python train.py --n_layer=8 --d_model=768 --n_head=12 --n_kv_head=4 --head_dim=64 --d_mlp=3072 --vocab_size=8192 --activation="tanh_gelu" --norm="rmsnorm" --norm_place="pre" --norm_eps=1e-05 --positions="rope" --rope_base=10000.0 --rope_fraction=1.0 --qk_norm=false --attn_scale=0.125 --bias="none" --tie_embeddings=false --parallel_block=false --init="uniform" --init_std_qkv=0.0273 --init_std_o=0.0 --init_std_up=0.0273 --init_std_down=0.0 --optimizer="muon_variant" --lr=0.000909 --lr_mult_o=1.5 --lr_mult_up=0.648 --beta1=0.93 --lr_head=0.00418 --grad_clip=1.0 --warmup_steps=200 --schedule="wsd" --decay_fraction=0.739 --decay_shape="linear" --final_lr_fraction=0.0 --batch_tokens=[65536, 131072, 196608] --seq_len=384 --doc_mask=true --train_tokens=750000000 --steps=6200 --dataset="wikipedia_en"
Each number is 128 + 32 x the weight over the matrix's rms, rounded and kept within 0 to 255. Layers, rows and columns count from 0. Numbers have three digits each.

# down: layer 2 MLP down (transposed), 3072x768, rms 0.045, rows 1283-1335, columns 384-511
# up: layer 2 MLP up, 3072x768, rms 0.0311, rows 1284-1335, columns 384-511
down1283:113149128178086134144100154193153092100114127154141102135125155166066111119121123085079131117171159125069151084081107119099077128162161143143093102139125113132077118111165119116115094116135148112126149142147179133114139086115115115131145115132059061152107150150077107109108058118127139104136099137113187161121210092133132113219145122127107171138110161154093158126084137166083115130160
up1284:190137139089149107049170130125154087121141088127132166115112192123136139204115145129160101083174148135185124112147139134108142157098197114101183150114135156160122190129116106186123134172121143092129101059150127152148090180112078150141129154076145176105122083147128110165117125080113166128111153125123176172121179070196134139158167160146108164097167094024111119110168145036145164176080
down1284:078125103177128109160157131172129124121113176105112163133145095072152126203118135102161122167112154126060158092113155125124152087109110138102118111150140121143124128111127120122126192121134151148090098201168120101127126073156090104155145158180138094144144146109143091105149093129067149131138092140129066114179136202108124127164065112159125132095121147159071111134112133159087091134108
up1285:157150121122162125106132112163122113090090147163120156155107144115102086142095166125155154109121104128130099112149136120116152118136126129147106106147091103119111127094130104100146117085079145086138081087129087100118110128173104151125132122090125103139101088082150106134082110123115173160090158142131127127160112149144129140094132105106095126127118078128145170151107107144107131145128
down1285:096185128108103142097150136161090120165113111141135155178168139141142125133138183145159090115118096091134185084113129101114124100094121138141149106164138127126165092130108174174127147139122090116168114130096147150101123148120166129113143093121153151109118145127123095180118139143162131133124106097132088149113123138151125132153134093110150107125122122173113131120184108117127140108130
up1286:107193128212201055147121122128126099092108047096128120136174123126133113086121166105149150175115094098110154120138131129134131134100103145105105146082107080099184165106148132180095057040115167135143168056089166099114085153165149104103153085158126139111130150126196168152131116131133089150111070171106158169142131111147094123128155121115115164101109111126102145142165129139152120092151
down1286:140101132089139213123138142073162181187156144132134122105092200065139122071137089131093102125139141121156128164056132107113178115121158064120142058145122134184131100189076130146130186128170111088117156123134089173113119161124115098117075105098127134139146130159143136101137139151159139114186171114156120124168103189060169151117186088143159086114189108130147113182069128096120132181051
up1287:134074120151115191159162109148098123169086088144102185071136136134166108142141077115159131199161075117124157158116097101155086078104111105098130191127158117153138156171150140126114159111171087141166168107138138132138080111076114099075139068055132137210083097131102166181084146150102112153056150137120134111103172131087186068094097141170116082092163110068126122123113139078116137186125
down1287:068109089149161095149104062150110112115128143055133140198099105154120189073118133146162111158152085085217136144157118133105075132146141140150126171127104043157083154100081158113103131105106115166111138128097159203139159183117114070136134101116103142163105165100103094126173112109160148172108122153142099132143112130136099118068169151142112119133080094159130093150158116134143128058134
up1288:136160112190094128117107147155103090152102112116069137117118150100142100074156148124128166130137081113158120127152107089091203176126088125118120116125140120132100158105061154109164149153101110138173099138110104195109076100122118130140121130145128095095120099182127183144141124169085102123141129117134215121099166132076094106150123083125086136153029045151154059163102079070132161161105
down1288:158120210116168135096129174104122142097160104130055128090111045132117138150116099133089166114138149161173146183092147121104101181122166057091132136125101139114135106139079153124130059125125173120128057130158152175117145136144125091098125157153138149153160120130131105057114096138164105137178134122087091172120071141160100167087142112126138138122120186121125100136121121202115100148154
up1289:125154101191091095140111199105121125114112141111151140154125144193107099129115105181141172153215103128144123119090107105121084127105087137138091130165053129128132127112179153075090110131166138150171166161061156166076139132148078085087130135190150076128107138181178108136099128144135132080120159109154130149158108079219063149132106141135128067178141147059110116121135167110093084116125
down1289:127202135046159072131117128122075130127146173117087115093085073061180181146224133162161121090121140191086129077149167139144114139134128110091096177091113132130099145107093069110124119076111120101098152127136127095180112134123111172195138107135121103108093104135082178149100115100155137179109129182089118121099122142153152162118135148106141134135159102169084157114195106180153159134141
up1290:160102142104154147110125083120145097132083127168127109108113170108163103091124148165163147130119141101168091111142139146187114101099186088154101114156112121076104167144139128154146165128087176095111108131106134099155151146119103159163157088155090154164163129112123092154129120177087153093130115129141141114126105150170099112132083174186074098139169089134124100146126100121164098142129
down1290:137110176191106106177136083167146151130121167149156155113102110092179157127116137139106108138079129176140088139136117119135135118135130146095140161101154106094133105165085090118150115172115136058132136123099146120109116115184103107114095176095083177116154100115192143141089221073173183093110135153145081138128141096152137085100083045128158145110129094126134092092108139122135110126147
up1291:097080107117120166117169126151128101196092107080117115147086187142087166073144126096136152136116120122143150156145115106122180100095141139148076091069126088184146135129084059167122151171184082137126132098102153143084037150086135127102125105143151063116082149172155149181140202154033150077130127066077138141092123154089208170176077147183158105174117077138124113173161077101123150103178
down1291:130076146153174159147120169165109190117159140132077171091119134143138147144086131084045067107119085134122191163113113155046149191126199090158194094132111187134063106143100173127194121143105143130125107115160134141114150187121159144105102090153116168175121158117085132106132125138146128147136157171126099147168091109125167073103123139058078147113177207149086101077088129184188135111079
up1292:135146154084131130160164152165143201105101153048162134150117097075103141110180101089110172137179072161162105135105072100128157082069172134130112109171143073079128084117139150141093109176159127105096214134143170170094105096144144154132200169136091098135185109120102114171129140091108117149119148158108059101145149166123151050120185195127091108169139043114057112097177130131178145109162
down1292:114157145110156146141070137102080137150126121086074102161131141156093096181125096170166118115147196192122150144168143053082150126154097058190064077145035172141153111083159170127141152096161107099182099108132113147176184098098138116104104159135127150122166139116151168163148140106139134083130111142159138094108103058170092063133130085181107131140084123177136143131104119161122152130126
up1293:126160165139189131105132176105127122182119179139129223148127150148113151155127098176087093109134099066165125134143101105124118122173195138131113213113115160132148124096123107165119122162150171140098100156144129122148092185174120173154150105160108100181096136138120133109076145157067150087147117188075079165116131096203136126099138125037149142125150117123108086110112097134154194148151
down1293:174104123116080144184101135166151121122149107170145110181150148100101164125137131127129154149052139144150115144179156116132134146146092096080151120115127150106156164173137134098138137157119077100202106128126119112138120140054165114126099119101098111129127186109103152149155124118141113123140157097146160136149097185070097126157181142157110131096127120145167172154147129107112119084154
up1294:136073126129118164131120111130087149146174089142143140126111074124126109092125142114119192104153148122133168165105153130147092103110179134126109126110052160083148140158158151107173168071093171137151109121152083133095130082131120159163156148113136162090149161097079185114145126118140140177125139084070080159101136082088139120083164081131109101147147207125132063076137111120135192197091
down1294:071154189106097139153090148169168089119148156119109120118199169121153100179160085114166112137201140156163139133099120118078196135124136094155122078114188121148099133154145096110173093098120131121085134115157175126137113153156121134124145146150143164143125190063137143060139096172095127074145126128185186182106158089126181129097115066172100116146166143087137146165072120107095157103104
up1295:133114115167134089085158116095176148107143102152180157131109089164086152125115116064094170128135119115123179131145161125139112159125101116047108137101168141114171105148145162150160128147085148146073131068066123131047174136137177132117168138147074126121099181129107125147134092120120146109082163122148105107087076127116139075119085117104091071151145162139123123102113170122133121142100
down1295:144087146119111110074149125125133133052070126147138132152119116091147109123098111148140072133079153136169120144114057150125179143164108138101132130116128112112046187137087133118131146120083065151135106159165117164175122113131137165143125112149109138121098143139118125037110127130115086077139120073109143126157129157079111103135099097158119138093133120115122158177111107099174115163130
up1296:105133144077138141137133105124153029142189110171037138140159098129102099178118135141144108109149134105191140188168048126129102105125087050084129143132129129140144157149166218180132126135104119111151146126129128155172175134093142154133114174187164126143234063099103163095140137135140092174130149150141129124119119180160143163129122170092094133126170163096124133094103114130144144061186
down1296:151141096170111078084137191141114144095115114163136122138102138115134154173122148111135140181108125150079136128128169116169140119129178122125106147114108091101128130104137105147134165145140126124143168141145106107165124168200086104135077152081062135115103190123137135125114095086099169139131100130130163147141184112138167184117098114152133126147055118168161115171134159086103137179147
up1297:151142116127119175133117117100139100146187115149141093102141173202158129100126173121063172180107092142117160158168131127109137144181219124124146122120107136183066160149169135073072116149143052153075130123123180127143143130154151109121104133097147089103129142123126144135114132169136161106134077143170101106216123198178170150130115149120171179084089145156131156119130126140131147124101
down1297:141120121139117111139069068089113125125069165122118148128040129103150128110124099191189115110136152130194141101126132096064146152089101192147092057133165096130127160127124167126085124161163135057148102118122131084134087148159116157142107106125113165200142132140142111111078113109139168161138166082165111145129133158147146140046112136156134121146087176131172131148127149093173183165128
up1298:119168115134090104201109122145117123211152174176104105093123129104187134088140129138156075153183140084107130111126126116099114129088112111202132134094140122108102101103096137126115152178128102081183152145105101124111150167134111126130169124144091113156151090076159112095158141107118091153088216145134113143111116144125132109114063110128109172124127084157127124131127118103151113132101
down1298:140151146131115162126143111127127125059139132126095106167122120077092114141090119113093122121163145100142133071083143136086139118149098116104143107124114135132164121138187125118037120166107078137149131111156100090121109114102185113121104127085123122095153111152207106111101156112190129099123139154146139090158149126125130172094190106148135086106155156140073172128145084102121146146148
up1299:086090134178119141136121087131160173095081074167147056126111106137103163132122105155089128110129151157147135176085175124174139092110148140145083100108077106149103143123180123053094152162099146180070093105083157134122187149112125164155122128163143132098143130078109097120149147021156106105149121106124122077157185144101211147181126144083149179136119165060118169110089128152135105151106
down1299:160205129089137147152125160130120097126144165102121076073118130128123088106077125116163116119092111175117085119083081152094099135119145102161113124101150169122143100125127100175061133091137117126187151137095136116156151151070173098123230185184139166062084110157093115168171110163112159144135083150134094143145095108167098133097178185129148163157116154197114160113146116073161130115138
up1300:212120079076131088182148108112134166099179107124074164077206078098080168121074057207183121103162180168106169148107148141136170067135138204168138142133150105151182100145106180102133103130115077072201124153101141153105147147143165158125111098155099038131168173090108112105162160161173190219175179124111135173070124155092110122099107128174116111153125133091070121117114181154176157156100
down1300:105149145100106127115117107117182147080199097120143104085146129091078160075104119120080153121087132145122125102128119147129075053134148144140166120153119155177087108136204157068157095080082085041137127114111113127116109148140157121132141163123210087160163167105071148140142106179129161099159167140118120142127195176081156134070174151182141127191153177099157125069102118120108067154117
up1301:139091080152120097120125179142172133128109158114091104154059205159111059138087146084156121163106137177126083132199117092162168116104196142155108130155100100090178153108138108155084131090085131116131127145087103106178140156126119159184112145170185111141095130108066050166083093112161152137120093138109141113122146128085126199165165155156118124104131199134130074054159139106128141163122
down1301:092167105141168129118098136092118169113157081167141184159156141140095115096122116120113122109078124117108107150099101128185109133092122096122135115109127153142127107148114103073165166135136080154147121120137168089147097141116169112118121100144126153076090133112117076142096145114120065138093073118160164159113223205108175151127161124148146096151153122087149126212181134108128148098132
up1302:126112090151131151170129183087119134134135168222184088171155171089126102147160133123150179131148105157125096100113071135129085136153171148155114088164165139126103118152128085157148148201120139121141104164115143053112104114105188133095102119124106112142123099122098068143172125174129085090099136125058109085139161130113125082159137136106157158158138142116144070154146140078139114146195
down1302:127127093102115107103149177135132196130100099108124158116090134154043093183113112150140069192126138120103140134121085171104107136109153170157118108108094105141085175126150097109142135157100169192147144163146116142144112123106188126165148077125155183134156105139099106159067132163129154119147123146139085166124096167146085142132108130158126113130151113097096121145148094122122129125074
up1303:158055134085190149135127149162130155114109108153160189174179111143121125158125103133145138103121099131146141161154117087199114091196087123107126188147141078150164107137148144117091133144109159160097132218114198100099143173112128116100151132112145102131132115116114161076179088094093126143080178114151080088131168132152130069131083096155150167084139164123137161071098124152091103103120
down1303:111132165129137084130130067146123083119106141031210105138094137088140123146142193104125138127158163159162172125148132150119145109109142151131109120142095183092124081127204079140155133134151131096116153098046088128118160116096124142100150116171117122095141181122147196150054077052101087103149174122077189166132135143186133103057120131097103127145110116083166115146115104074111091118139
up1304:107109164147087131094091119072109091085171078170123096172137161078145125146124179129144122130087107088102159140132135147095184134138133095145141163108129129180183115122077114184173136072175140097141189169129146169045199136114160112149134082132153141138080183166161130115094145095131178109150147135096119125122128121123089096075136144106168142114138079095108147109083127128105157138110
down1304:116123133091182165102153127105095161217045128089087101144093098152178133135192130105167169098158075154133173121171090168136123091128123102107172138091124161174140118079120057108136119144086163177051090109074085121152094165141178118182099114095108103144100150114150086102127124092037096111069155086087133092142141135184180159094151155117151165199108131161126092156176027140124126064094
up1305:171059099158171143153116182160128120136072159102149155088105159099093162165110114143142169136145097063187123099135125139118116144123167137159136132138135098167096140079174148079119124176098133112111095088113135149080117155190131121131091109093108127093098088115153110099166137085152097131117143038099155133099160099183080107160178149071124101155104116063093084084116187182103097197111
down1305:122087184153118106197141172089179116134047122119100132137146197114138171122092176122044161130107159136156135119174148137130140122158132115145049154119108153177168128154085195157117111110160144119220082193161077068076131117141113105096146156102147114152151173144109109140145100143096125134098156140114177147155067137073140154085083162129157125095134130122110087135124150102186176178156
up1306:129125152183113110141121076080117133175123078127119064160107101165139131116109107111176100129135056085103151102180129133113113095149158106154139173106083131120118082134112222139123160133177167161162161064143232188089095113131160135103145146144164140172077153157115089173127146176115115068148036050134102125142092131109053082137215180111168093107130113123092185126147153173138157119104
down1306:137060154149144099191137163121105158126115141121088188177092122141176138104146159135160157090175148154180065055163132148101133126080136100119127172122098163078090167131132148139094175092097085168118124128138087154112138192133112151166145144151144099145151101183147098175094120117147141122125120163085134105159130085114142127089000155146142114104135172138141117086102118130118105133147
up1307:104113098174101102101065149118138180116089113134113185162109084173096160129096115123145110171153175093122151140153140034101086104162208150113138122158164169106049138137092123119102150121111111172108134164131172124150194134115124185102170150104070093125143119124117160130133026136082173117122148113040106082140136118102122139163191089133159097163111178133139136131146162113175135092116
down1307:116138101153126116109142133111085115148201082144149152072082140095192141080127134162124143096153045163138097089104129126138106123120132129177128094106116135132191086142195116168135121083159181133135121089125099155168158141160114082106116060118128175053111117110131132111150187128105138117079118102154136146151117125128168105177121109124071126169138068131119095084147085074123095139139
up1308:172122142203145131114113128117096119096128065080144086109134086178086079139161093139110139168076159012172148128119138169134160180167129103156153190095181125097122156093098139135086089138099136172109165072174099199147153169114087171150119147126176100137126072123111184131167094128079163133165089143076089129125201093096112077117134132078121148163163127086152112117138108098111127084100
down1308:162164122146131156195138153146136166170113098146107082114142110134131115067113092143101077186171133090147121114108095097099141066141143151154114156149092099111117088085102120128100169164163111149071157111110115125113119132182149132124137109037182114107171139138113123121122128181133117094090148175209107161145070096118158152088227103159078146100186129110123151154119203134143074128132
up1309:136105115156064163059122186102107171160092164207133161137155161152134146175087120115121104133127085165124174149144157153133085096118119112132175115126135093172142112141185149124079136191166120176125154085180129095121163178128113086128133137046145138146151116103070095130123217103096094111114120175166090133144091145109174143149045124219103110165083097125161113148187142077109147089142
down1309:100185149140183147118095168138140115173074157137092114133133217162192125123099164155122116103137159112078100072197131115135087037105177100109126169140158148113119130147055110055194164129099126154090145155124115194172101090171142183175133094171127169198065117093142074132206097168116159121122208176080158088176145088147224162131186107131157139138183150107147150157036136152125120172150
up1310:117119100113124129061119162114150135153103125163183085107143180143125109155091119136140096157133129106130108112091139156136106112125075087143094110112150119105110084125088133079136129104130130148108104131093144094127122120102079133128156086133146146164132145121073154118123122101111164126124131145069161186104181078186106137125168096088143119134114145099106159160120175131125118091162
down1310:115066098135141123155160108130086150092105161079107147165124093118137143063103131175117111173090132147125110130160085118089181158086120134146134154125109109131126120123168116090142102118129171152091109146129127114133166114152136133115095190120086164112157109084192102101104212124101157141131086173116068137113119145116123113166000139152124103115180113161123132193140073135133116154079
up1311:132102105126169117190116081056050168127138160129089129135115179054097134128150127227146167123117092090118163055076128122111134108107102103149105114181051137077144141126179152119102128119142099108129144139130141078135129099112130157132138175129156166122099136127133108083176111106138114141121121094138089211135188137126150132123068111105111147105085150144116132207077141168165090112132
down1311:139137203092144097123134064174111150148106128107164081161097113113178168134118124118157138152142140126202118161120137134112116133067135126135093138117145150139157127108086181127095073163121140106140109077147123087112152167146136130134128104068137192128167109129154164090149074141110105109107110101115150086143072122125154122154176148098147171082146143112149136082156117183197137157143
up1312:135138120113145215103095129127141140094196103142132104184116158108099144131140105139166142149182110135137151134077123128065118076188159100203152145161166174184106136128076120099134089113139141127115092064165101120105068128079113120133128165113190152131137140077165098144119091125139120092115080051093105123118126116129101156183139088079074132219127129182096171129133116137138143124134
down1312:125117148177107068155150113093133073136089094154120174109175115156114090120123135200163084172084185123138095146174069159153117129138112102163139093107110099112065071069085159157132128177157146156146170101157183136049121104142113175133147142152130104156079085135045137174136137162160143122121128157094194105081147135154172163155090088111151133160138171167182141164137161142102154154091
up1313:165100169168146100106124157137099128160129112106147104119142164165099105110086126155135130094091126136116175191121091140098102079105155147166099163105120117166087147151126135142122125112110105128101095141117149107106139106153102120132099092127171099121116091125155117144115124118123076163104172173089114127099090096194169107203051114119125103153145102116084128104128138078133134127138
down1313:132115090116097143131125144090121089110097127138083107117151133074118174125137166112139131076149166084154124052181123046150148102163127143107211100146135091113096144103137155085120126157155126152150160131127101108113162177060133119155119065143148114101133143133139160090152132147174132076167153093106137073119161209104112090171162121156157118099125133110197127172095084132131171134114
up1314:119109113089138179116115087162152133143141141169168180193135139128123128133076126124095148087083064163088100144098121148165123108163146134147110173142197118075129100120139109046103172151115163133109137090172146127110148092106135115099173151129103091165114148168104150127116201111166112129096132116139129163079150111162128143096078113169126101191108166111122140122148120163105106141111
down1314:173140109186155116157108144110197142148125032092106148095167101124153142181123082088105142206117165092152192199089114127169092101139168114140185127115115119105090140094103095107125105136150137175117179149106146081205104092108095091174159094151172128118134134154181127122135125156139066139127060114056119077092129117118075132072121179102125150161163132126120150097152102119099107151139
up1315:147143068080133107146195122124120085173142130095131093071079127136086061146107164153157149128119113106110156137120131147124150102091082096130110152127098123146200103072164173087113124123109106085116102143100133138140173171136121163144102165099073152143143162134074170074139195112087147128146176115105138121155220125114167103072152107162094106139092085126092146159179118177103104182097
down1315:102027170118144128125134177097172126115109094137129075145132135120149166141117135110124135124122176051094104124159108146098074146140086194109088172119080098134106149113188142112123143119122148126171137122127122123099089134118106136150112125119106151088162115046182103150141116160155131146147130115050121062148101094158085096153160098136100068071135120161162123133202135139103116151127
up1316:084145128136190115132109122171091194126136137111157156164164132114192146130139104179132176168156079115121135205128080107134191131171158129179141129148126106214181122133176076176074157135130130014171136103185137181125057148159142118123156157070158161105172144157127130113087114192107093083115184184127173154145085178174120115146121132097200071117090076117190145232115192205111117125102
down1316:119102199104160099059115145123125126123127146172093077100162102107171149146184160059172108135124089124121165136131137127110074179086141092147140179140133125138163105145106114125092073115099150151132121126133138133194088086147093121134110095087086219079121123193117105202152129195117111109094133177131024153197120109047136134137255133131161222150113192072107080133159109130179061182112
up1317:104162106138136153143208068088145113052119130124084099151134123122129147141120207157080130158163082142192075163141164095163144171071107146079096160135132152122124137111136153081092105137101087133092153122147116131138139166110134116125097134221074141099094135163124181146115118119103162124184140175116152118056136108141189166143180153113136119099147102133068129100120197157163079157133
down1317:130105144131125194132151118081109145046139115142220120140135078124144112153128087131195149134099150155141146129134096139090165127166144091104137090134127141116170155088098106182056140139155131125132116127067140101117134149156091110090116117152131187159112091171095183148154182168099185076084111103156144144193125069147105099094179156120129132153122130138166144132066106055135118170163
up1318:125178105161218148148105146127068152137173187111147125096144162079100124109195105113085161121051134157077090125139141204134112154145095125111132180136092083150150138152153137110163115154167162144132146084068143148106178120156177089167082141139109134085158210084161120116137148130166092121124100098170170126056133106152127168152169111160114141117108102132111142100120062157123143095144
down1318:129144145153134134102165079153082105118074103131179090089068141159138096109128093122115118099085125122153116169126131126090162110100115132122106135128136125083136164137118145178106123128121111087161145135129126149130141150087074193107145114112107097100069077090157161076065145099149109157135136088143118066150132166103133116179137078177091126136136171153150095102144155158077141158149
up1319:099142120169107166176141091154114156103088198162073091127066095147123143126151136119153079137251136113121129127162141162045113105125200151067076129082104098153113186093127139143127176193217142113133128149114137132143119110139077107117103091100157092134148193098083142089103103103091101179146147113122101139103138087150154143135098070084134113156089170125164085075119167132064074149157
down1319:103134141110118109134071159135152095136131132125159095112161096137171119122185108130098173141132123161154130093108102115137118159128088103144128068135182141098129186128098135112107112099154124170059125161125102168119158177170188089143125090114133178099103095168082158162133128172119174160091203054157134120134134111170132132112139135143102091094130153182067109099162111110107152134068
up1320:109158137100194080150143121113126138110111114168133078144152153105077087099118119133141094136174144100154127087135110095128079147133132151148140120080153125144163090057106115061135098139111148149145172062127123158158116116169113142126139171184177079125110138127124145162099139146144150077129185094106124075170143126165104074090086149106173140162151082123113145172107174147129111156144
down1320:112126116115120161109126140136139114123186148114152087108146085169165181096071143092158170104106157145088123143098079144122096148149160172082105164126101101125105152168123119134121093163076093129150119109132099109099138132127170131101126135057090146178125124149160125132185090121152195096161113161083086164060110098141091156144140112125136115128103088097051139082112170145124169137154
up1321:122086137121199087139097102149154142169146140140104137108100156141106078173119062186173114173128099157183145097113157120182095100135088162099161167127116121093197090133182172157118126094108109130164123124075120119202081127122119133114165060074106104149161157135176051150152168145125188151116133094111112146199108147070108157130165108156162109112182159128111108142100129140160115146114
down1321:133126105142101153143165130135086064124143147112111124088162132082086145086158150151186099160139145082151104092121131055111073132139117145112098089112111127142151166130101172131140180152131131137153149155091107084150127162115176135140124143112078133133139132163086139093170069099085140140091072174173112089108112182109135072121142155146134101122124114139084181109180166076111154105122
up1322:120102132095164122082124140168157133110134111097130123126184123122139078131119064135121066089092156139097118151070176142111101113113109135105133060085160097148145153144117151093132108140079162135133096138128090203095120098145201146125126176142152100185077123108157078109119187071152142129163167095189089147126141135144127160126023142117129107126096118129100141152196153119108154109156
down1322:132113101096088118165140140095095126156104120112082117148134082128095176092162152067099098124098124107158148144086101097094158117117174121133184135145136152090126091097122144177128113167099113144043082098097100147126143126209147132111122082079127142134130117115156115131126125119100130177145088162074170080183088103107132095130137142105114139093122106138095080079115094122122100135133
up1323:169071100114138092109122167054075160100184096120130069066144148098185146115214112093221104094096143167115129113106102157134015145118094142113157105107117118153195160136093090087126128126181102130132127074077191112096039128115064152150143110174135143125113119165165098162119103121136133189175090214105117176068148175109176142163190134137112142193115112111109094124093098119229147082097
down1323:126120131114124109140160084122135140111125182096108162101183074100157163076107139093141120143117175122127104159169162135127164202171107139081107231134077096133129171141131143102126137178128122175178179123205133117110176151131119101105111141078069161096112150119064156075092117109144137239165179102157082116168124184143189083125088140151131189127160124153105099104127135164095129051113
up1324:116070154162087125115045194158056122124125119073118128135114073183105141104124135166149127067085110105149132105113120068127176049085160096128058133148157134161121166179119177100129154138129166068164168094085111141152135074094110152118141094140097156104105099097165109137127132164167143162121132166125127100089133087096150125134217133173119124172098118155173086203159096070161096132102
down1324:123098121138104142114110074203188184176109094106153138116144169103096108088201103126070068115147172121166078108133165048104102114138130131086133134191097127188147078194087188103109090133104076112157109146182100102112107144105116155121100099126142222170160180101104099102092077114151157118118144125104158160129112151128132142142172128104202126139161136135129071166072150148121127183136
up1325:157072058155084108098103072141143115130117120152103110175117152108082118103157149103157137078103100146086104131148103162104124149084159127099188161161104118140076118064139189139157158123168159115123131109154100111159127115167076158155164142078174163168109115174094125090170135117073089150190076123152128119103122129131098189169132069071155110092115157124158166106192118158147114033133
down1325:161114208108116127126127120134106122111117154147092200131089125140135138162122104185192173102104143139149160131141129158165178112147114103097132124140091102166150160134139107115134175154123108112075095125094136156168110115072106094115139131156065098146151112132116141133126155180163112150095124144136092136058136117174072143145077147111130102125124162117146121163130128131128154165162
up1326:150107139132044134147117121108125124150158155145173087171107113141133117095140174115137177167063129128163070121113138189099092116126136137109088089154142174073153118114136106118133107138131139154153129172174126120116130101175141163093114085084142137063105104130128174170100159154137174123158101115166114042081158145119116090095127076091134189122108140094091097109075137159134206129077
down1326:166135187091118104091124137126124129126131126090088159111135155140087049116133132063126130096132149118116153109165114091140165172152085122145139134096164117139122148078165152131138120141083142099079087105132157127145144168091163153149123173179151151140114163143162141142145134091116128145133166159146132209116066103164100122124070112147089112090140158177163114194104135105163134110116
up1327:105144168138159157137108100130155129157149089178119158127065096111112121086153074136118160112181145178117141111130141168146081146112115115177218188143127191125107155133066089134125176065109174129097178153109172156181099127092155193197102094162136161095217084127122153093151164140137104045079161104086085095158165139098106082149099095128103139116114128159079150166142134193160116136160
down1327:151087167080138095135067176109140123135142175114158114117107078108105136142090111143096135141141103159099037127138162181128149138084077107126110179119096113156160116157135127111152113120149138159080178126130122091151152080095156101199133119076102161146136151155076143108101109155127137111135113174156134199130133182113123136170142121123176149158054126132156159084140123160124117159163
up1328:056150120158161171109106153123079158160126133120126103166155135104118107174149118114089147098101064160118089124176125142124181109120040066118135160080123069107130152113110155088124177155205068096147132153188183145154134157117144151095091164129096132169119187147074122137117091124171090092149119122072123156125110177117142145122052114156167090141129165194137160128100109077073146137212
down1328:114184097057127137118101142122154151132198099154097163097136080086131136073123150110153034116116210109131158090158088146093139159076160156119200151165063120177076187082107152157147115062098145129132156081173131115142145125162096115182058121080159142110158101087113149117088151135042094076130085123131106148127066155120144173109000143191115137105162137126126179158148143143098160151153
up1329:132152151130171153089101118117124144127132132050127166076155171116142087131160167051093142117091063111120131091146134081130101160105117124162140147079121152106128137096105089176138182076103089091048098146176129085095089122096149103178165102118145130103112127168157145139112141124149096103246091104057144140170124139157049073157092076106163133105125112104116123162133085194114063177133
down1329:132102184083129128116143109134196120130177115140128156162062118122154135120119121169209147118104144168172173107114116123102007184117088133103090128164174111105170130068161146173127159083156121131159200091079118082135171114132120127133110119130085124080122154180155140134124107124151069094175103158138200157135101139113140094210105138141112112078162125102118104140085103077154121195113
up1330:073179152079117191174161148122191120100139077127133092181071130205169071112082173108125165136136137149151088112078112111101156129122129169201124134162111131163143143157199100166171130115155127129117117084063149179079152130136152118116168054117158111129102154078103095143126170108136130143158073173083134125141076117083125140155124126161058125164090164096094146157127139142149076154097
down1330:112115060179114141161047103142138101148171163080139125103156162154050105174117097255155079104097089164098138095112141108153014112098145142175160141175162062131143169117172054178154124149180079155157078131181133044070041109186083083129134135132080164138114080105167127155114116157136157107135127136161088127128156173098102087149210118118164092176106142129193166241134139062162153166169
up1331:160100149161089118115094114149061135100131137141098138078093108144152109187134142095138172147152140108101118140140122150095135130086090161196157088151117095163160138116145129205068076095146065126131150135145115111097127098106151151146118112136157109139140120166121150120152087114102081149106120154113114103162096120142148114124164140125091092138129125121104155090136132133211167153147
down1331:128128122106109118092138150093162152141153141177121161185153086178137152089116143120118083133137096115092161186148127113117111136124100146169082148115152097127117103185128082149118176089090135128126125127110119142110118106153188069150137164120099125067111111106157151121139113056097170118120130174165115140110115106128124148172129133125123164117116172185132092097148128168131150132193
up1332:140100117108117186114151123100106148135119116150198093144127063145151115136109124148137116176074112128161074174181174133155111150177081130144097118116112179186161094134111083086111098075210139102123122114123122142165131113096149113157099127147083145112088166055082116166176173097111173149127075077148136113102050138147146136119000017100147132164132068162126136133142140048136096103105
down1332:129102070098116139104099067124118183140107091083174101120068115157092107129165120143108146101144146183091127147212112139143134142096180082182181144137090125119161165129064106094115176136100132092102093096170114160085181143117151095153111111081136066080182184169142171064145119095135154152105105132099109161102125096165134140067118038177096117160180175091159164094114122156111123092160
up1333:054075132067150186085146125089164159134107088131145105142100113102149178134125106136142156143136092119105141186065141151138077123107194095115102102068117104102156093134120111166084196061112152091131150169135095122154153134105134181121145095168144076104148116106172128153109113154124146151125137147131127041133115143142095097101002100104137100149149204062157146143119077055145087155122
down1333:118126100159206166094072119139115131029083126130174103135107164090138086083112122110139177144082171112102116126157109138111138154068173082088093156138154121135121135148141111076139113147146085078115036099089149113127096180145138165112123194155136110122126166090145104157111206165113150174119084122150181140144192108089136142133133105144155140163095080131118133113142117104073061130148
up1334:117137129117086129132102148135107094165133095180129139093122169148148098128113112092130209137139136163122154119135118112112132151153078122147142092098160124151087168081139130189095111128138112171153110145098106156129131099120098148143114117124142132104128059109078132127158095155104095131095132103140163124123129147149132109068097124108135147167128114124127139121073112111134098157131
down1334:162095146124113168102179155156127163134156128144130070111088150130139127160107124149140116131098130115087109131104149082100092129081157139179122126122141141127170140120131137103125128125160129069116131151169143133073151125113165142118081155153068101087154141136152180092099170121134118127144118111069088121165140123095149141150201128100126165104149086131111123104148084111201106148153
up1335:106142083194204124105122146093133111109145135131127125105082114110130166107134164149074154166128108106142167168146129159181159154167144124081138102128140138120106135146146103147130166076131157128083116134079150102076153137123141169121142150158181163071087166150094144128169178147112095086147199149128129137170128173164148113091163166128114137099118129122155135171148144155062135151164
down1335:169085138126106136086097149189107105138140127118108120134144121166118082147097101161112086117062154160099095119138107146085103094089144129123123126108120154137142123111168095127133113135157134119131147167114125143104124143111111135142134147017105105146120100145159156070145094045143149115134131149116101137093135201140095082177097166093154156193083061085142112108172132094134105120084